config.toml
n_layer = 14
d_mlp = 192
norm = "rmsnorm"
parallel_block = false
init_std_qkv = 0.0525
optimizer = "muon_variant"
lr_head = 0.0118
schedule = "wsd"
batch_tokens = 16384
dataset = "wikipedia_en"
Each number is 128 + 32 x the weight over the matrix's rms, rounded and kept within 0 to 255. Layers, rows and columns count from 0. Numbers have three digits each.

# q: layer 5 attention query, 64x64, rms 0.0887, rows 20-63, columns 0-63
# k: layer 5 attention key, 64x64, rms 0.0936, rows 20-63, columns 0-63
# v: layer 5 attention value, 64x64, rms 0.0882, rows 0-55, columns 0-63
# o: layer 5 attention output (transposed), 64x64, rms 0.197, rows 0-55, columns 0-63
q20:123099149137153138150151097146134133116076122145123111130164131186118074126068120140165100107186107142133113111183084118147067076101140098176090137133158139167107130118108176091109187104193078
k20:102165140093156187092186105108130127120116144091071190103118137112085120118064122146119172125177148108089120073144107090092152110087160083147091085115134110110138142136056129129151139090165042
q21:116135134068116074136179103130071068141141118122150088111129099121133149134104087194138117123112097126161160113112121078152132160116112127135150093088111118125048125126142139159132136194117135
k21:139172148165136149086145178094145191145134137158137099156124183134081126123100080097092131095092117150125171113170078115093125123154112190147191096134123108118180101154122101095098138146131133
q22:094108084151075111193099119126124101123161161150063120070156096122126164174133156146125135085095194100116231155099211140149110099132144099152081195078093123120148131112159145125109158164077148
k22:081142125181150103145101143141141130137139173101156145116128090102151101113131119096178130128125224092072110159115151190132127092046110127113159103133161115113142082133159096199047170119160125
q23:136201119087129161152095154143141167142087165130128161089142126135141097089155106103132166122144124068117147142110141151122104156152080111079125105110135170123134089133103069135140159141082137
k23:151074105132147119146129143104148096105089122075110092127090124168137139134133121087111125108160132143138097127092117146131153138115103117121115147157091087149153116150131126126156129112170121
q24:106160114126161077117133169128123139148135176116121109113126145163130158157158117137106142112187127121210098157100155156204159143057103129102095126151159091149128092144113146099125176132077056
k24:163131123132150113151107149136093132123091109155154119133059150114185146158130165106117127097147213138109131102129140135190117088116203105123121097165107112112127121073142142216124135148096155
q25:093079094116123109173091141122092089097138126157155096159131068171118120137132159123077112090108229159071072112089114128131204147179097136116121148147101117109125200120124119118230109086109174
k25:164160110122101137154109161111159189118167140145125119111147131125159124095145115201139144127125089100159087111093150152163135134105141121126131106112091131130103168182132097100059109139131168
q26:105124136157125101125127128115153117113118138115122154121132135170156131078120097131169164118109160131110098109092134120094148113104142120127090151111104178090127150136164167111165085132157136
k26:162073071159105097180052138156141125112154145154174124094154061112190141159155184135118117109149117115104129160105158200180161114190119116065161131158185083119110093100156056194121116133105192
q27:132177148151130109087135163102116072137124137107083200186031121120130150098056132165167119123093088128133121113129083100163096185135143083134148150094134174088098167138180156101139151128120177
k27:131080130138116165085100160092161199110161153155143107101136080124139093131178088101101064111114142126124150112157154109093155108099129144122157136125138159104159173150115097116182145184149131
q28:127097150142119143074210106108098101155126169009127133112078134110088144139115125175120096140130113117109141134173103074157143109096122176152124101136111167098120151131093156094202104161172096
k28:132147118151097076182089183165123144164158111078193118118119116099183117106183170105153164126123135165136126129089167187177115126160089132138143180129143110165139121158136108145095126115122166
q29:126166140102135153146160135121127136146185164073166078134139128085146133095083077131174140148168131103121130134161114100069099153089116145168128084164083113122047137128098115126112061143155119
k29:190123119178161135152145103170141190120099150100157146118098146161184138163133132126141147101139143137152122139091103172138166117171104079085113139125146168137119103144184128181093197132114140
q30:146057028127153099174103129088146061144142161179137097165123095183197149155134152102100115136149168132177079075132125162206168090075144155135162154204138088126125103094113063133162097128114144
k30:115133103104151128091164156119143149099093114120178165166121174140097138173093090179093123087122125136112097178165146118132123145123104147231114127094133143062086139169080137120113174141168101
q31:096133139101118127138108093093162109143164146155128149131120148147130126166093092176174108091177185152198087089180138129122110123157171125100152135086113134107109098079074157155146127085167098
k31:186135133118154091187103149126114140149092157145117089112183150098161131132141124126146163125156189060120123130057170139127103144074121105118046078130156112172074094133209059143110097161144139
v0:071139113098162125129107138116114135096197118174091116205188116095094126112172144127146122215194117149125145182133090137127112129112132125106102112130123102164118142157156179120101107098148153
o0:112139114078159055159188112077095150138113151094152093066084102120141137135114152110080183145134141161155154107123128165167084182104148108148097089104180059064111143138126143182118159113161156
v1:099192139159068132126145113143177143102158143125057151107124139187142122105122070103159127175139037135155137119095174139063149130144155146116119126109121223156118101123144116073085138167154079
o1:134103160145126179123171140161096130149154174115126173161140104120138176096096066179149148224154166166192133121156140143092099052091162112130092150158105147087168100091104179118137111117147057
v2:122112098091155093121148147128085082176124167145163084134095126156125146129168122082125159060101112123083136094128136101125141138097067185211141110153109096116123078095161133137145135111158149
o2:072123102104157118134089151155158139109158113090114164139181134125112124113105115160130117155108100140081056137124089120101171140139112134148163162114211174162122202143161093119103145126166184
v3:128123100121106075121090078108105132127113119141132135124069121142119082143141120115077084136172147101136104109123122106154114089141128174104098119134148153152136117091115121109152184112141100
o3:123095126163071138155110145134179096084119117150119178117134099097098124107078131113163133145145124109084141149165142148096122104103146160108170106159144127143131175141124087156116135110116103
v4:156114133148169180140186135074104135139161123114180122148141116112115133133115134078089134126126122118129117154134137112120137118112129180126094109130125125094128113079109165203083096131147182
o4:085113141102132079140139097140161085083162133134140136128072095146090088120182138099098159168103162134137127108147158121148137136147106136152066155125122134187151127158186123112132121094136170
v5:178120117111158108158142165148130069147096166147126107177120141152110125147107170110080141170102162134100136117147152116138136108076135189143113174120141148134164113130134169125137127153087150
o5:073128148097158116154080128165142104155188093145174157088124115119107113127148159187100077119099149085139158083138146107102120137145101127152121146095129128177168115092156083166123115085178180
v6:122164122150140108136125105094098112126109109123134112155134102101123113136106102124088104140154109139095150133182118142149126087122113156106075152079133101142169099126190125163132086141128095
o6:140116126112095104204079097139169104162101132154165128048096168147126118141102137160100173115123164125117159158156160137129099085133115121142099160092104112132136151153165136111184129123132156
v7:084088084132106086177141115109110098137059099156113089093111110129133167100128129151175162084068159164189113118101135106124083121090129175133185217123139194109172114160160128110150125173106108
o7:125183079112118156127038177192136102121131084110083146082159109110122134133103102146215141139154183096123069137054131115101115123147133128097129104105115128156088116117120087117140164152138098
v8:176127144130092134139113120112130113112131143129131095117132113163059122092120143128127137116109080125099141060097071109120149186189153128119137151189116149143121132083101144078118042118088117
o8:113098152132136104064108140112114129119136103105128171220144091115059143170161109190135127130158132136119199138173123128137086152176146126163138188144146149072119138136162147091144161119150100
v9:107186135098108080122103133159148170118152169145117140115174093120130087102116153160119100076151172152100131139117142116132144173177150144125195105124091146106166119137120124131141094138167132
o9:144123140101105132134144153106115183120174178142114111115155172139116132112126136175164156135191109118109185180122102148115110170130133148163104159108118170098137148115101085131095095174103139
v10:131148159117111101109167100095129111138175159126162151114058169123161113132172105124055136108080134122123154143118128160103146081158154187169202198102155169079198059118154119156129068151156165
o10:078149169177118168140108121162173180079171157107156158048122106148058090083149075153124072168146153111129097130138131096135127105208184113131056186092165110149163131106114117089091107167147122
v11:148130136129131062092119112141129176122111103150134195144183151077084096059153184192174180112120126110151138121097135182172109124164086172147099117133104146125132116190106177134136175154102132
o11:119194151112124116109130187103144116120106124169100129132148141099109158154064091120158124104136101131129191147061133144153121127096094164117114118103153110112109098151110122110010130147096151
v12:033121108111132130103149101097161119158135105130128173133144142154162123143148104105100166121105066101131120139129095129128139150179126150144164179143151121104102148152120114101103144107115157
o12:077126121118133106112136122110135188122094160125135157147120116143131096121125091104122053139157161170131078164117106163154157142129165159052141128177147120127091152135110172118108135151138076
v13:060111110105177181110122168162136144126147136159104106080137133139170082098132131100175115111152186120144109105124139091130148122174124137161125104159121111131125087130162094087122132137135081
o13:133135093132113153090114145110087125095133168144138108124150175118100165105152061121161185173138140086147127140086086126013143107126132138115144098164120145101091183199101080186123077146104119
v14:112135076104097088122128059084152119130113099113140122111163145150102089151100138141175140138139128123156095128134110119101141078138181101110097120138191123104109079119104153175103102065146155
o14:143122131124093129158183134164139139106112094106097139143106108132080123147111105094096157119192155109128125165153136150188128103110105134140129078192131107158076140116087102161109151087168133
v15:153134085156182134122133123135137129135147165113137124128186105137097121110144151131143135135148141101151110152135113156077088160121159085125129120147164120073111139144116200115092110092094109
o15:175093145119168099135084111119092132150148125118133090150102119141134157152142160063113130142100146121146137127129105149166088132143089086102112103119156058110133117096143094145099109101172108
v16:105101097144172116108182100112123097173087130082084109117126103100125108141121154104126135160146123117117147121163179149133104129074124141122124126111087096130073120122117121173083152111179103
o16:150094101117174117186128080105115061131150159128161119139122123151151162134114173143138160146072162116121109139169145097157162072073055101144163143138125104148129102171118153146115147134115134
v17:146122135121076102163129126113172149152122128090140123207189170103131097143103160174144106174137141140146070121141083164124134108129180173122115123113086144132107143110117135103154083126114171
o17:117171111138125061094165109148139160152154109129149107117118102169130085100113130134117145110168120136136134118167155164144081092120137159155132116124084106107143097116137122141066156102154096
v18:115136144151119114116151064067097154089122186100130185098166138116130118101159170148153155166156102136115048134111120134084081134120174123105070120105139145111093157125102141155077085168165091
o18:166161144113122129141149111128093077140119130148142130155094102110075133156126136112092166169111137164101115152159155132198130123095130122116124114098095134074151085141117099124104170141125080
v19:133115120127099164119101125146191138104132156165130144100165136158110121106146119098180131120133108120097049150082079115090131115130136068155128043151160157162107165121061126084086118088163075
o19:160156148120091120082176141095064150149138154107093138217115107072129118129128110074113134157127071145120110140132134153138159162140117099114158137174110119065112142079090123098117117086138100
v20:168140146091143096132153133154105155184135109111118137102107108088120136181150108130081146106117113123127207128120123142165163140105145125160160185137101129122143063145156146143130138102147121
o20:149109156161160134164096115095146140099145138086157165086136144138151152116107169129170098095136157091087083127123106086138110103119107105173075166075211133136136180140158148126113129154140132
v21:146177116065073149113147068189169118144187103161132103122135135110190088061092080146147155178103095200157168101125113131129124133163175165146166145109097144090204148109172118136100143118153166
o21:148139150132100172141147120142135193124137181139129083134171129137199080106119091159153147136188181138164109168122106190131143068158191141214135134055168142142120122172112157130087173136130097
v22:083107124162152074127138110109140108075155172083163121131218108195106138180141095117126090158144107129122142126171135175120147104170131145123119170115219055111102091115159136111094126051136114
o22:151109114174199077169145137172129180110119130138159108101101083140116165140159109120045096146157140133150129223185139129158104116101117100064099150152113082142150210151127127116174137081120115
v23:158147176144171133148125124147064140138117142116177128155097143156114173122119167140152142116125199128142160147108132142152107111086122084115085117133176067122098092114108187127134143149105160
o23:099129121148180162139122159125121135117096091159111117102098136123093155139192165099096154093078100115126122119105155073140074162141093133108129126111132171137118138141182101153122108119130214
v24:135153081122152107137163048124116146158164179049147096176118132179177102110106138160132116166126129137156071118180106140136120093163087118118117068117118105125103143120090168178131132123090134
o24:171153096106113130193086101101122107170178110179121095158099134176147080111111073107129152132110147164157127124171131139155090116150151173094167147121118096184123133106193125146085115119064125
v25:117104127150138179110145117156128106103126100119075128054126100118142130138088142105113120109145135108142110149120097110131121146169123080117119175152115111161120112152147125113148112131130125
o25:171050143184093128091106132094096110155158158108150123146124090131090157152086114152158102134121148116123121103109112119128148149160113133120096140137110126115093118139135118152182113190171113
v26:120163106096135109163121117116162079087126121142132114150164109140108104162128119095104143124101101123104093130115119106104206098111127122142127143201187135141084128152112173138104160083130066
o26:127118135142134099172092164111101082159160122105130133127135135075117117122154118081107120102177152124075094156155120140126141157111148162082135123183143125139107183143123155098123090073149131
v27:180138154104084072117117134168156161078102139099192120144161166140138126136117159138116170178171177159182112122135154151149160156106123097126080136125122133143170061116090163109147085130111108
o27:165200136149090114142171111138151131170115068165132116114183116115089164120129145082134154089141154131130172136142190138096120158137093133119123156124110155119162123134121117159082105124156165
v28:189104150094123105120132144092130121098147113119149106165147127104133121087121139077144116152129156117146146147149129185111171161159078143123133121065154140075128150078172116133148161152122152
o28:130115124125142122114153116150165144112158140116152083095153084189105117113143100099069143103115131121149173136133137171120126161125103102151135108106184168138182074147128157105104076119119102
v29:152192098126107154114165121153159160161086144187101071135128142083116175176135117138097195131164157101205153155145150134170116123107108118103115146133124110124112144100131145145086116088147143
o29:128133122168143119167132083117143124160124189119137154080120074121179159144147166074152149144151122107148131135154146105139147107078074117142109099129182119147130090100178117181136175127122184
v30:140130084128091141103128149081169102123145121125113120109135105133134122137134100116162080154121150121171177141101126125088122116169154201082136118146147091159207136123156126117148120063120110
o30:138101120174150144083121107162164121091094127133102114120139114133176120128097097167123107142169148113159156134142141163121118131119168045130114104119091079131093151132090063156141138086133106
v31:230175117105154109144103166140137181128167200151177114102126183125099113104147120154139099143169142146138137153145112140164105085149144172160127173100162110123171110127153104111077111109119144
o31:171169157106110144134128139185158126124137127192192136079130122125120090158161128102121102119156050043163147156134114135132104076143137123205072096070168137140145167103129099133084158127132141
q32:206106121113099092150137169119138150131117081116142161119117098171088109093146119132140131094172078165111102113133152088160094123101181141134122111148167125111126133135113100127120140096157120
k32:130127094162064110114145114106164125121103151088120105123171183132161084121172174136152105128170087068151132156082101157124123155135168112146116098101157156192124117124114140152157134191158122
q33:059134121130157112097142111134127153129100114151153130163094140123095172126126151152089160110113097130135142138149133093141116127137127068152106114178131151141106129144113115128105130098138116
k33:157113103177091100145060142101148079119202140108107158087115112143190108136094168129124062170109130066098105112132115124106178109163101147128110128085138149153153147066168142093125143178091155
q34:140174127136162150134107155151122079134141143080102106143144138117166161121113128120144158187155154157109093101153102152162134150103161116081131138105103103114117150088147187089133098146133144
k34:125108146080140114134165076119051155117155091163130143137115153145098187104170131109070241169150106177142101155170166132124095139064167102175115092148170118153171123094120111131159107089186081
q35:140107131121125094166107101155150104163187103142157129088109070149177088116117077096124204091131129120114157083109188158122114140104153130154120147156182084143069154133166037151132145163144110
k35:097134095117159156192111135105105156108120138142134123094114174075193102091161147139126138113139099109095106150131182192112055116102115154133186095109144109174121119097127073132112142173104167
q36:094129186120119132098143111124125125140071120103058113162128184088094106159140182136148051115131124182148108093146124095055125154148063132110116169115155153139126116147089123077177106123137107
k36:114147125139122182080140149143123140112146152108090090117123126179116103092119098133121111113125167127113149169147126096116123117146104184165067135135107168142154149163129187062123104145099104
q37:167135155118135091167132088118049128158095195131171165151108100129105130121168095132093162130175214104190121163136144146150082143122115122093104147083114118106110156112101125155145131130155119
k37:191145098097121125128173134122208118107120070097151118177160092131110098193123160114143149142150136084112097109178124154139128119165169132117099112194164078112154085061162162155186135130151091
q38:139117145128194128122135114025107194125071053119078120163127167101131109123128178171182082096148043069136166113114071089140073083133075091130146152100172126121131134174145130132148110165152108
k38:099062166139143130138087087103167122100120132126072134160129139143158132067120161127085112105147141135206123144083100122100036159127174134092108129128090138155069143179076103123130159155162127
q39:082134112113180171131156105167106163104131071069133171101125188052135062147096101127175127169166162098129147063116099138093164090151094074155107147099149131088136128128091112148117119155157163
k39:134089053066141119148117092162100134144100062098095148162079195121120103164100091100205139169119151136139190173163112141102114164171090114151169124109170170066106165128108133128088093109136141
q40:025110125062107159139108176135157137109116039128133148109086121148159119092076140100085099106136113082106127138131172128133073114057177128125116167211134118106164194111163114141127127122079103
k40:078043174138158173161145100139129150091108104145057158127155175110074135105099134090135065059122130085078203156206134133111143150144126079179108128129061149113113165099109127082119169112143070
q41:133122146142174164121129148152140107119080088143054198107166119205110129098136101131134113102154113089153077131141086143128089190111105115108163123145164102094167152100095191146140097172220089
k41:121177145168134121083163108166100175159078173092107135112104214050120115142203116178109111093162118104109161143128123116076134111117130068151124112099057192106135138113110212131191144136154152
q42:149153154149114079109150138106133198150099158174160104160132139159127134051093064140101149128115134132125095144109130134143149160095170118095164087127139116113111138148149141152131158168114094
k42:142143179140145135094166088061113069101116114112023107138099103151038109083101083245125166069103202133150209035209091073048029187136160167247129125098090130105115228104102244127140110080134046
q43:190100117115108226145112082170162174138092120210140114123092102138127120061088169077108155174141106130114111144129138088125146091143135166227114189112149127136135126126121127121091121073139130
k43:155138139178117181086117100137124133131177138149153166125104156121101156114095149147124158101114154128101071136121076132077156133198116124121184108166193140141133148136158082100134155125135098
q44:132094172098135130125125171105129081124170177132166167153094092053140145188148175082134120113032074108111118152157104113169171193154053150125162145133160139077122211175139153073167174230134180
k44:122113178141126115172116134110096104074166144141182086104125060083110083167116159146091110043069095145153122124209123102191094153161103139102193118064153112091132194145104142095160098140120182
q45:084163178138142117092133124107072140148129136152201133106152107008136135087178096177115183145173046130178138171169142128060048131118112119028079099109166135161142114107120177092138135145135069
k45:135139047158117080144145078072148138195098112200130079124106042143104103138186135160072134063156130110138081138137187155139107148141109118098088149171090130156094121103141092179136136115167117
q46:212148101093136123077138087145122105151155074151152167143166072130151086181075128160125094139121115217156082141121109160116175087096155073193117181121138123174120077130133128101122147144125150
k46:173150106135146095164106127087078130120206082187100133136123104122144114139146140082090101151114078160105106126093049185084137094177147113124144128176166149171132157147139138097136114103114121
q47:125109125087163074147159129173044171135112158073133107107079068138091128171108150118099174140145130087192178163116098150131141165156103101133078135116158117196146084128151118137163067140092109
k47:112165110094216098055143072098150093126071160129073106164142089128115142101094154151148127154129113161112114157140159101058122088138110106124193136131169139102185088098125150143163086120184094
q48:211133146143138120120188113095196115181153247084118127079144118112172123146136167149160153070116186089122084160148148120073136120116141099103105134132085149069105193154100156092085108177133149
k48:095161132132118117116126146121140148147120117068127132186106115140085181117108099120113069199097168198151159110189105108132103107125153163103121072068117130121153112105164118139150138169128130
q49:129123199186142211136140137156086186167147215145123109152182104093113153114108090179168125086140145105123171145146101126093095159136081080142132111137128112089115157110038175124141091134158130
k49:146160106129161110108121094128120105129133147106162137144070087142079142170100108080102165189143138128107146114177172107097111102077145095195138124070094184165154122097163191151132137090144102
q50:141122114103145106114080167113106121089153113150169121128142104163154158128147129105108114119157154089148113118096122166169171111136180211123137106186088124165133135112150122145162131127066143
k50:100096113150134133192085133145133102171103130115111138131106174101161122172127150076151142144155142143167085156120124118155119143143095133116122128127183064104128075124160095115107084106158104
q51:085112124142146129170160126147139092086183074146141125134111088113078118129140118109112156132109098153107154123147081079130140128148120107091110135119115176114140097174152125118146129123144097
k51:130143198129124079108122155114154137159153134091122095147151136108123111191150133099128093098106136088142141099123106090111183133142114157159106143102154118124132181104106150130119094196124136
q52:163127164123157123099165110140079163125146120130147112107163145113128135125095145146126116142146135119103152127073160116129115142119160109124126128138177090111159171130126134143138123115144178
k52:173097175165143101106125095109127125158163093124097174198117108153147144103157130117128065121138134202177114115137197142121148167114177116125059114120114144127149131118113077054162150118162112
q53:120114146160119097067108100113198150108154156166097092148107123135176141110101138119124021119130162014111118127080120087169123172188101120079098152053068138207150139169146000128167107226035158
k53:192218123115088067126105148108209184118155196199151106182122114200152108126109130073155086112141099158112137127091189157143092174103121103113134168135124122109153106174123078128133149127044128
q54:111114115114108118082091095154162187121136097149155087129097128118108156106122150140093138093161141073099116134111170142160150132139123091124105121102104123110129107091168136208085129147101128
k54:168066104144171128159076112151145115116110044166153116186151117095148157101139177117104129155115126141124058102096176142179129137139146109046096205141054118108106080149138057191170144125109173
q55:149088142189088147111186131166124130139150191147089127162195133082119126128151178135171104107075105118080143141134152086177041079136063068113063065100101147132155095159124163122066148168064187
k55:172153154075044134108119120133084114134178144161138110147113067151154144123104148113106181217113106166129063151122126119129091160063144110131157100193082158098136125110148097177110137104109175
q56:157081126081186133133149071057128105099058055119102140174085111108089150204154146142120081158132122155188077070202106103116123099110103117103144151191100124142119176166052137147209132094118076
k56:134071175187157140141140116151143186102110174067121111073123137181122109097118099167098152142151143113108144137191105118059128145137152159166098138116134104138107151122104181119154061102100015
q57:079012113125196050145131124154085149187167163136132082139066135105113114116092073092107138186085180185113129108149145102187087089125104119153123101136203076134151126124159153158144135149168111
k57:112126069092135066123093074126111061080121142128112120159073149099144119143110215123089157158150121139109100146196135144146111192149113130124108113116157063149133124108140107105129091058147099
q58:131110100055134096086202099143129113104105141165119145099156126176117158163124100249157122066100114113154158119160088057091059107177095110237103124088074146188123106161089085053120160078157130
k58:109163122110123147120153186112174065123156147176054160093150139065138139127112112102200140116097123080060185105132120099092082118170064146139178125099103119118123135105167149097087126167125137
q59:081118134112117072109126113144103102118066052134094158157159090151106112130101129109104148106052065151141086070090142058159148183131138144106106105071104064115143071147183100161115182098155112
k59:046122101120105154106094110162152170113090093103104083149125092149144064111156122130139119102137157177088115156066191114111112147139129219104181111128080135081137142114169122155070103147137119
q60:151111170109111153137155146096107129114153208138151119140109155119124077111135108067134097058135104151130126075139144119157183142131116066105129115120124158136142055103193058107147114192131015
k60:194106131081059127128150118105123113191067127105115086100109133111195135074153157138182167085141101168172106136020129150162064156123162089138152134098101102168190089089096103135139147131128094
q61:087150160171090105173079096140169128138196192138151112142083178150152114150163111093118071114126175061116224134160146112106163156096102092143090113096117076082156128111112179088097106104076157
k61:113122120095196053109212113143136099120155100146202171142113168070160163089141141108172129148103193114124109114183141125132118116089067153112157119085099084120141167128134143170135165102143138
q62:135163179112151140078119146174065150147166150127084158163110095069112162126141161161110128089138152136131176133097130073101159106074113115140123112127101174062107150128102139150110126131089120
k62:124161173116132175185135100164118119188150101194130114161098122165161142170065138144097136118077181121136131144109129166145153125139109129109154136150098102142161094101096122135158110177142130
q63:201110107119188087148161129112110148142094104056141190174129125065146173164100146131213067139181096077107166111094125131158119160158084093109119120112087074048071100103128142142118160101205145
k63:167098142127126075101146144148131074146024062074129054149110167160123196187082136151077086123078127188145151058090103180133082089097123143065150101144152155099105168164158185103083122121114118
v32:097128125143080095155105154097199134105080093140091109157121109129141137195097131075131117172159154122130123175165050145097117136133126172134157109152147085150110137168137127124130169142157147
o32:158162094109122116116134099081178135135057102127115116097129124129191144157080137085134103147171152115099152144150121143114094135157148139106180107100116096100137094110154142099158169129155135
v33:143157112157183139142098120157145129139096150125085114146113138077143089134162155128163100180176166091174087136084133099058110063102110129157119125150130091095114134180036148155145150156132111
o33:095179111098115127144095158109149102140046102129073114146167138101116161190164168105192155079084083125155091156105126154071147121105119166161129092104143153139139107168198136117142195160115098
v34:087158116100087103136119078064106173097128078134115085065152094181151143185169123112086046113122043123117155133154172145141161120153151092077156168094157146131162126139122126103071089038122099
o34:201119142192099152125118170103110175115160126141139070033161107109141133056123155141110116181149091180151157106159189163103157103126158076149125076120089129108175150134154142148145090090126168
v35:169181114106156142118166161157113108096140126138164104130101040131136195146158119116146122142124116226097169154101145128188103097075156082123120131098063173096099106125157118102118087164160108
o35:122045201111134106125150119179126088135138144078139100192101084175130194115095131126090120072123117222130110096129175133171108113049143163150125083178131104102140137102104149159131118133134094
v36:076151156131095167148145123116179137106168105165124112145160122145068192066144111132158095148182062103150123059126085134112155116107133163072080164095122105194115171082106207102113135123120157
o36:122124106113105228143086088134154136170163115130121118086073141127169153113086123076157131149188127047196135104170118078087156108109107121113155176142125108053160110108136016104143091154138152
v37:090082139066145166190101075140152134176150141111144095086093120111119182189124184123105143109130156134160141131163160099040123095093112100150094196123067095129145141093143133134099103070052124
o37:174100094087064149118118153187164158104119118016142125068157157129102107188151142101133072141148098104114098089130114111052123131154130138178159196117175133173131143086133093100093092113132124
v38:107174121114124097141203170125117128172134080215120090132145138043091137120130114137151096127096109169029113133168085156120149154136125186125083136057126154082186159158120114132137153119108155
o38:152086071148141119189079144093090077139093119134126143108117200180121121104097043092077145151136138167117089133155091132131151137103182106079152143171111108078132102105082095106161131151122099
v39:101078101154129152136134126168141092151140150154125103146185157142154141129036136114094116198132192188160077168202184127162128089116151079103124151134193111127127149131071146138125140082145083
o39:132112123113055168124093147160158092106071098106145162111161156098124122107023127214164130167117118140106067132091144091150074095091168114181126139113151133119120159180139117171168150165171094
v40:157158124121112156133111085178178153051092081089089160126205167108180065143176101148152096129185099178092181118126159110107136123164168063112115116126102133202128102087140141116107135176138129
o40:151190203131147156131152127201161147110148144171062131094161104099098130106168120128153167115196155125158206166158153136159145125127135152193144097123105079150119135125106131061135108161117116
v41:108147101085106152169125160166182098091130149078102174152118160128132070128122141108169054099148173095144097118145139117123139129168177122142172124073104095090157110086169116142052139080160118
o41:136162163104061164137150114120150100073111127137107162139118142076072111136096103131150129125154102088123184138153094135130117147150169081167147120070130153069145088126091168086056112070155050
v42:040126144103155071104142148129113137112123131138130171170169073125128148171095060138085074137081098060121109134124150160139163066121103160131199156119122092072127164070128126152151154173107101
o42:164104144105149131024086128147071151074126152103130116148128093091157159120092144098127144192126107099127092164148114135091119104171120077121111116165077148081143173147149135101181165124131072
v43:146088189102082073117106108151174106202216160158092158103116100131124144105122102069143187154221137076090159136116162126141156070123118125172126191169156064150075060159193180156094190113096104
o43:144114172132134154135116155115126172175077160056054148122101199086175117179135221111193050106150116079101116085106079105164157079119049103186100152110147105083073132063054185168122136157214160
v44:180086135074075154222118102137123126122113074117114108164160150058120130122110168092124082204106119139102171074115127072127159156180122125078134125099094090223176141107076145069125048086105122
o44:115165079209120187196139129187165092106130089113087101090178162107119106066154102132129128160133157157110135172117171126085097138136160092155179087117145105132200106063095088095110094147163148
v45:190082088145107240144089192156165168099126162180114123133124068154127149081087148095163120097127077102082195055165152122155129095118125092104098125124133178102158091180063126138082068148059078
o45:079138163215163182118090127092217175056174208129158143092160106154111180066121165125145087036085116068080112113152163081124141151054154118138166145174137168137166117174105189103115114134098111
v46:101151143141063137134140138141094164100100126134111140092029099125156172095145176121033158096185119145125131192104168109143132191130097171090109100135114079118144123120062113086084109071138114
o46:131238103146158102175154110121118125104124101083190135086119133063151131117148141089052140098132161145140103065111164124106113152063138073131139134057140101100119152101135131153159105066117156
v47:122188128160110136114148167092057127138109108112088083112034053114156157132141169101158143164161107151182170143143090155166129171151098106119168154181045149131113124133121112152148096080210173
o47:186130149098130086207166053088134099150146092110164053117114099159102158163096171111121077091122162147130094164188134191144151121091144172114103141130136102123150151144170175169151093094115151
v48:064197088100103180098153093141127144216121057163096128137157160076157084123128161140137181196134132092116146118080102154173100193124081105206110059164118123154099231071123117179099115084107150
o48:180218122121053156130127132118100096147186124187161096098115170120084129178160147078118135225119178078151073193126067140183160197101065165149157132129184107117126156137115143145119098191117089
v49:117088121099106147135085128121051143132125141189140112130176154145089131107158089105152130114156134144116174165141149119098102144130155178076188189082162074089140129164089210103102170134194148
o49:103159135156104153157113138148104114176133089105141129100103107161193151128059100191108169059192118153090141142104093136033203103106150089203126075130130103068075151147097148104131146145128123
v50:193125139127138168163076062133116112096101226142093146154152128121133163144174120132105139201161121115089155135100074130119107152132147083149100092166130110104117110155058142153068138107141104
o50:077236141061110205124091121151141125133069117123107141133154128145119197095150101121125118085111088146151124150075134165150164134131121147144156136114125136121124174139131147166095162114165154
v51:154178165162114188087157110179137100137073104159079126123076152055125157209128143098120133136117151130149135162106165130092150127169101124068194130186141103105152108139125184112134123128100089
o51:162169162160124170170139073112136116091045092085137101123116180106111119110145161170134129148115087137061105154122155116101151089125098148123108093081130113156077150079187175094162176132087097
v52:121169038199128101155127126091119195135098176133097118148141163186040142096120122151121124098091137104051135119065118134096079186135065156108106223107142137155162103143119159084096109167078105
o52:125177064158165121155176171096163104143158189096130090124092080162150128111122086081120145141094065065080123129149150096130188117080091066103159107157085109160096106111125055110098179113076137
v53:179146119110118070066111121141124124073127126114120084113179134126142118141148120101114150143233080074153153138175122123130176159111106115112054131112143115081184156158086123128127094072126136
o53:100184139091119105124057190113140175081127115128118158083149158149177148095124129133136181115167139130128047136173145134179153102117168190179075134142098177106143126091175116158104071136096131
v54:047140143150098155152127089092108110174140118050126138173190129125155126134127098199122075097125194113188148088122099123063107133176156127127098146066199137087169131134125096174131103129141167
o54:207145127121129156066160136168173179171136113161158120185161150129114121109143031146103130138148109093187129151162108171124145083164149114156126147137175130147162084190150130103143186118101099
v55:072061137129133144081162110101116126166157165088205088093104153171148101143205148146127181140150141061161159085165151130201179166111170097135108163111103142134110054166125175094106167112128119
o55:144117121151119164134104127146054230185100134160098090126129104141074058145093155153133082083140127141124080135105125134110107078104112087191088166102097188125056104142123042199089107106118144